python train.py --n_layer=14 --d_model=192 --n_head=9 --n_kv_head=9 --head_dim=32 --d_mlp=768 --vocab_size=4096 --activation="gelu" --norm="layernorm" --norm_place="post" --norm_eps=1e-06 --positions="learned" --qk_norm=false --attn_scale=0.177 --bias="all" --tie_embeddings=true --parallel_block=false --init="trunc" --init_std_qkv=0.0869 --init_std_o=0.0134 --init_std_up=0.0869 --init_std_down=0.00821 --init_mimetic=0.5 --optimizer="muon" --lr=0.000815 --beta1=0.95 --weight_decay=0.18 --lr_head=0.00703 --grad_clip=1.0 --warmup_steps=200 --schedule="wsd" --decay_fraction=0.726 --decay_shape="linear" --final_lr_fraction=0.0 --batch_tokens=65536 --seq_len=256 --doc_mask=true --z_loss=0.0001 --train_tokens=464100000 --steps=7082 --dataset="wikipedia_en"
Each number is 128 + 32 x the weight over its row's rms, rounded and kept within 0 to 255. Layers, rows and columns count from 0. Numbers have three digits each. The size before them is the row's rms in percent of the matrix's.

# v: layer 9 attention value, 288x192, rms 0.0877, rows 140-159, columns 64-127
# o: layer 9 attention output (transposed), 288x192, rms 0.0444, rows 140-159, columns 64-127
# q: layer 9 attention query, 288x192, rms 0.0832, rows 160-186, columns 64-127
# k: layer 9 attention key, 288x192, rms 0.0834, rows 160-185, columns 64-127
v140 100:040104076165113106139103158184131082124107157117095116164093138152108155152117126208126127127148182114141138090155167097141129102120143102128109056132154116122099129111081103157171122165137201
o140 098:169170176084137109096144102126128128084099046136131130070107118137150176144147161068129159160098078121190121154162109128114084164151129153195166172140142136091127065114100153078093122118160093
v141 094:157090133107096105098118088118171100154135061191153153109134138117148066124147179159134102150102183093134116121168139133137067124099109135124115165115078106163092086103140101109109146129140117
o141 096:126139196088157097153144191119155139077099172135134121132145120158075121148099052124118173118158088137102107112079124123134182141084162114115181146169065127081157099158187145196109158137141099
v142 100:153098165113202131139117114137127138103148082090078152147192048141140155116126114150169152155084141122127107108150085135116098096102152092150100141186080159061147113129163102121138155141122091
o142 097:120158088196095113094153059110109124125099168176182130139144147146176148096152097124112149077202061138067157122135117105114154131150154205081114090167156179148091126157128149125118131048097190
v143 102:179120121163154080143160106103117155057209093098141102156096201182154116111118159155144088127140131159146111135087139117098067122109095108140120099092150072153106144135159164090168083085120068
o143 100:074166084154201155126128158104122118137121133163127145106127161078108167123117073158129123145149126126122189093121152113152130137100113144078090112166027130172168100143057072154138148037139151
v144 101:110176113128135109179118161161146125202136146163108120077129114114168113172104161175130123153131092140156197133121108184131098172128097123126168115142121149154109102138165141133130168107191124
o144 101:165131145114112105131155118129108140094122135084111136181143076076110123155170140139103073075121154144199142152116135101132172082137096110164160127096123067152126112174110117086095179112035141
v145 102:164135111115126096151120131148076202121085084137131111137180107124093168094124151094152152060158136089131111126161105079128174115180185112180111158131172141101128142109186132195137168100192173
o145 095:108083202133157099105156109115133090174115136148116128144101111132118124103102100105104082136102187124140135172136184132103097062111129156145107093164049152139112072166092189093231125134128131
v146 104:120134076147176181128186183113131133169126123139097130087143139129105066165148051111138107121130113185160162087150081163128155115090133124128127085149177148087135093090160104124149148116117100
o146 109:150123134194103113085103119131116112119117134113131117139123119118157127086099169108143109138109116072096111108102185106165150126189090090096154150128121102136152173092158162128055105120120129
v147 093:186103088142079108142151170096142147098111106039105146141098057141084115108109158115179099114141128145083197122125123125105154123109118181089087107111169170088182102141116110141149122104091150
o147 093:084094161098147158121142146115149091110161126101147153057154135057115134126083143122081118159168163097143106118147122118102120096129169124083087134068068115105128062110148117129094158143095136
v148 102:145097114088116044199163115195131146103131098117173123126179171095138133142145162086134126140207115095124215150122148126132149108155114091176178142163095150126131132097096173160142141145084119
o148 106:104143108149155187123110130124083158172158111139111125124134125153111067159139081197138116124098091185144090040124113118101144139134139122071136150135111133155117091157152121126112142170110110
v149 098:118031135106096144120107134124096087092110187121167107192131100165127121099124138067080135160089125172095153155077117107097073142102153142078160145159093083152152107134098106117083151149149220
o149 093:163136143104143089126145181163145156194164108163139115139107120125132154212135088210118105148149137061130152123147101079112217136102072178117119105120157194108118134127190108159065132143115122
v150 095:107169130167130155120144150075186153151207142092161131171085077133191143099141100073145123130144129133157145142131124173138077143114146140176116193097140092157122170116072162157133135116114121
o150 103:127113093138147083155086133137166109123158119125083127098126096067120085105121177142179144157146167156102089179080155123088115068123150139153137088137037154156150059135180130148179039126124121
v151 097:087178085170109146147112153167127142116140137087172109105115091133102058154142071138109154116063096139114123114090128106135105175140085149075136170064089100136118097113089212137121070143138134
o151 094:113171167143160085124101151085129090122148129092097149114188111134208153093155098124161101139158167147110185136172142112101136124137126075130102095112158115123196174129135113144127100135109068
v152 101:112123173069082145177209100038109135144142070106166159090149099133103127157127095082115060134140070151122106110186159121135127075191087164088091170139138096131154124077171092109127147105102124
o152 098:124084137176078131055136111098110146158153105155125129098094109141149094075177192133141167098131089102073166141180061204164216138134192128176127120187139156108143114128176099120142136191131096
v153 094:187072119117082149115077110094114092154129171146114150161153141145191130130097120193116165127092061082128174112106094117116104126186111120203097171177103096074130148135163188202119118181157132
o153 094:079101144124187124141126094128120101100153116154183054134119121123089156138131131140133125109129214129180152084078137129199116119170190118132146078082162167121136082165108088043135086152142144
v154 097:093114153133124159188188184175135132135106075141085127096108178151166105110144138132131156170075143099118131131071127124081100076115131115109174131169127142186059134064105166127097127156116135
o154 097:158065093170185140119154135124100141126145132132110103064120135118121120122116098133101133129155073137129146150125144155104131183135072137177100093088157028147119104128110166165132108147161118
v155 098:083142118086201088088137168115072151108094061073182156064169126178074182112085110141095221122104173124107096156153100139176153144175182099141129108133148142069140105124151072138142116184167137
o155 099:158164122101119183210129188190108080165192103132104088174073091139101148095140152127161126068166116145145130087101110100149087151147158177077192149155142119106115122147140185091167128154122170
v156 099:150152203108120121122151122120157135087124133146097171122155166138097120105052164106095081105099101095162089122149080128123182133189110124120076141103115157113151062093092091173129166118139086
o156 099:131127109128111098174116150120121146160152103136201086111105075126127177150172122165163132138092171169121111141133131099115131100139120115133080063154145175157164147086120116114200090151094190
v157 101:117136164112124149214159145111097092171163144126131117108103159154087090144112153159169090100126141137151157148140123137181155114064125121145116090193158180141161087118118125146072108162068093
o157 099:153141091114134108078105098108180146163133166153124183109118060172137085095127080065096163136144113192085135140127179146135210124129102134071123151031117094147131146098133176125139156155138176
v158 095:111168166181113202114156117101125170134125096110110123198074165127136093106161149115090122130101102156127144133188081098180195168140149123208131159122153123126181116109132091103133153138132143
o158 092:181119131069155116166191098119130156106137122144128126118098088159120182136134167052120141092100150131120071168121107086122152105124106111071145149147153161111120162126121139133167116121130139
v159 093:092105168125089167146186097156144085122090121130104124132150108093054125128160084153174113131102090119090164158132048138118112135139104061053115148131119088159135167141096081090132114191055144
o159 096:068105206112087092142121173171120122155151166157178141122137141142155054096135233084066121134134092128102086097115166112125178202187136168191100201120175118103162147128082121104118098075136070
q160 091:109100102111092095079095169163113151161121124166093147145122107173120170053149137072149165144104098097081053129134103100196118151177097089091145160161177137143121130118096143166066057160124097
k160 095:089081119081102122141136134154139136160162165111135141129132151151159130103111136104148097158119079103152067169224086091189173087149097099162134148161106195126157136146127124134066051143127074
q161 105:156099060151106128132124099114129111084152148096115144104132092137085098154113164112111156120185147214114145133155114117123135131160150050111178162141081130117156161107142097160107139106087154
k161 102:175090006139134095121094092151127094118154182153109153093121155165118078097171171145117122119168125168127125104168103154105119130160176099111150134141088121118115173129134117124137109153118203
q162 090:064119090120087105192127099169064202126089074143095114124090140148161096172199127103150168138105151130175115113152120154150130067144084143105224134079130095141096119102146115105146130123170134
k162 098:093137137086081110132081115160106247142104045095162086170091103119140130141207144109114188134079153147141176094150134127153121090132132088147188181110141129146118148082092106107160159134149133
q163 098:099131096144150118106134080168149180121141089101097160100095149161104149107117075096172119125123082163083102115174094098150114120137117188172090097099141152067113140117143136195151155149127179
k163 097:114111118143165142072117103146132154093164098073124175135168164163144077133108119094167100165119041134106091170183133066144106090124093174110102113110153147088140148154133163172128149098172125
q164 102:105135110077073066117110132183126168106148149157157092131119108172108117087135118147121072088196158085066138123097111056178116144113149122158126196129208120186135140151110143131165111088141130
k164 110:126137127120090099121092138189140129056161149196175119155152123105105078079134104102172105128121118134135145147108150069131098170131113056139088178147185120169181102151134152133128123110116128
q165 096:090124186141158098145134144133102149115129129146133133153073148176140138128150148142178140141157138134086150126078120141113150105167141193135167124189101107116096191091211146124117059143112111
k165 103:051143162111164153124182134146086158131120139189092133144107111103151135147182172107144135112174147098095168108100086149081141127118164198130138084135090105118119179126185165113106075176127132
q166 103:118172096185108124094098155136116127105149064086153121119120067206123091104127091185165167209131105116156124114146208108090096147162062114152130089132136133175131193093109122116135115158122160
k166 098:092148093170092205116151173168137161074095089084122125099193129133094105121164130182152147196144164112160142132143175124111123097114081147139126053130095144116123139097091171140162093109147125
q167 106:111134117147124118181142124087116094158100098112080133113095147152050064132134189190135159141165108125166141126104129165138107180066138180138065082109154108114104122144108166105117126144070111
k167 108:147152121145050162201137176077171090136082106067077140098083096130070140144148184163132128115170120159113142121122096126109167148098172174166080112115161137144127124112123143094106162152085141
q168 102:125083093161111054075149103148169179095120162093152114058130090134138102095087158101165159166148165123105096202109134134110133168123162121150115115140069162110157086077082090143131162187136118
k168 109:182107082157139136095162169147127129098129160098121132117172099135142141116131090077149167157136138140127108223130174141149185164150122184149114119161088195148167154055116097130122164141156083
q169 096:118119123129147114087119133070143185172133117122096090060111088123186153137141147131178146125117107127138087159124135152127095105142144118097158171091127127100112116128170071125184094165071093
k169 107:095124145113121121118117132149097141139103109126077098098114148171200123128137174153170151121141126139090120216093130129139114091097120089114161143150147102102152171113163090137157105136056108
q170 108:078150121099148045096137127144100106152136154105098164118079114130110119133148175132096087131103064121113142081118144154058100082134143119149069186089161141113154137101111073212151171138095103
k170 105:100095086112108062131160116112159079145112130116106181098080134118111130200167150155140093094132102103149153111115139160053074102195153123177142201129125136097166145120112115168151166081147077
q171 108:132134142111094075100129168122100132142158130116095113158055139072140124142110149094136159124127190127086128086058144085112103118135114103155137083185124115072094151078130146122107046105183109
k171 099:175190086113079090076147138118101165150164125156103106144114110103130113143058158083188169146154183137111104087063184093096190140129130082150148105111150114110138133045135114098081096126100096
q172 108:146095131082117102064141140154115107075145125090113162109086143126126154098139111099098174152092080146189073167140055108099097111145148140108097143150160095128123127180097173133145202148071154
k172 104:091104121078122118081158106113138121096125138080087148096087126165104139122144123120138177203108116140217088161176111135132123143156092130098099174141143100120093093187096124140132131103043173
q173 095:112120097139121202131113094148145160161088164174108150107123163116134110195089138146100086093126155133153098131057132122131131107051098184124137131142125173164126157087083109133137149110121122
k173 108:147170149105063198138110088165160152205085200166134134071118185101129121170166153131108125113125160113108127114105105138114103130066116158112150099084100158116133189070066084080131137132159179
q174 100:090103125107132136084174096131152112112090124193072113129141126080132169154056130194112086117152109133125203149075158102126115170160162223114118067137098101141147126103129125082167163148100136
k174 102:062116155097142134046105101132128091119140142126128081147153100119130115152088124133121096136121158156132193136099135150151090126162115147092180102136146107153166126147112153098134174141076131
q175 099:087122148160086074098206137149162028052141122133143083101131129099190145139098112127095151159161135131080105177145117179099112114199178117193126137167111160121146118085121139123098117178136134
k175 100:129136148154132107090173111076133036067148122171131123102150157067196143139062121164091167185152158084106141106181158137166060180097132118167114123175105143129127130091154143151118095142127183
q176 104:142171116105101106130104152097134139074102130112136115136111132163126098135117095129096175190123108108087159202191073123164115111080112092079102165105080161101146123092107172091141154176091169
k176 105:131127102146144129162131128114121186115106151101132116115092106137212110131118093118077180128137107093106101150140078103196141157091071090101090187071118169125146123085085082068150150147069169
q177 107:173110102127103119099136122109167142084186153148119056098148181188142122161145109149093115188116085120174125165180134075116090153150123142151111113163113063125154078036085112159079124148163170
k177 105:155143128099113105133128190106111142077149119173160112092128169176082117118171085127058108158129164114203093160173142082129104149092137170122042119137094083107142064124128095184114171144152141
q178 097:092147140136115177122153132083124161123145160142178131161127107141113123134102113131115107122171109102156089110108095156128079082129132052077165108101160132123129136100118169067154157167128093
k178 098:150108139144164120124147124065159103084106110107209161154123118110150125140154108144125100103188121120144102125038145148093129116147185097141171082115158131063103140114123119072133157094161117
q179 103:124078156103156155146174054128117154125090172148072208176115168103126135111127094117121173168085161086179172120097131105164107119126108166167138128107171128132067164132151087099131081082086137
k179 099:108122192085114144084174113140123133171099139128106234144094122119106147154128107086128159112096133133098147103104140119135069145096210086152187097068154058109099169169124065116133131087128125
q180 098:160146114161198111085131075094162105080129181134135163190132112131158104080150107162109092055180084114094162160128144124107111126172127172146122099128129141143062113132101143121091132138173128
k180 097:096184135170160098114116135108126123100192161160113118137155141162096129100150099171104122070180122130156123142072166142120131171145112146106155045119110149127126184147125107156079140141188096
q181 100:138128134107144141129148157143129143080148121127149121094147090150142092115200221072076136088124107160073062104130066184112130132168224126148038160145138155171167126106156099111170105157169132
k181 108:109100113136167182129161140127125120132120152140106060109139168152148115122168115090107169133195125176089109121153103131162144176157141178144030139164173174173168100140155169120202102151103140
q182 103:197135111132107167101102113101121175129153034130133102158178121146084136143146142127123155149188134143179123120108108096131105105171149120159142133178176148121201098142116121182086149151050139
k182 103:206094113157107171106085101128152167136171059150100121163164118161056144139153117145131161163214169133106109153139084153111133089148167207138144134136122148142159168123101127124149095138103140
q183 094:122069107113094145142110061144109179192113152140153135110135131096129155124096145157104106107143097154126152130106133131116143110130133114098116069129130132065117128117151065114066102139150086
k183 098:084017128154131102125131108115151159149126143165160173106168100086060154151152106170098092119132126119082146111101108091132165074081131095139086060104184123074129101155124145141108131120103095
q184 095:096048158090100153051101160197154127144170087130170110146071168117116189101112188153127103157148130096161131119100114140157096079106096122070093120117126144143097055179138062146143136144090176
k184 099:153081121152140125116121152161131101114173095138131103131116111103087218102081151127153110124142137160150135142153133145120143052135091081077114106164145206124067082156123096152115133120110118
q185 085:118123070118104160096142165179130094128096141113160087223125087137103142091175135098109097180111129166130167152094072118087122158105132130120190137091096117108188154120146150087192226142117122
k185 091:146153078066148154120106187119146070137168119078152136176107110174096101084174135125145144155134133125143199181095143081104120103120078160138145154125076164083162107119141167162181229143092185
q186 101:083145141094129109116136143117111113101150084129074165123133170145100065160178169123153076122116174144186168125126141113080174082118153116129154143137120068092145067138081119098199194167121142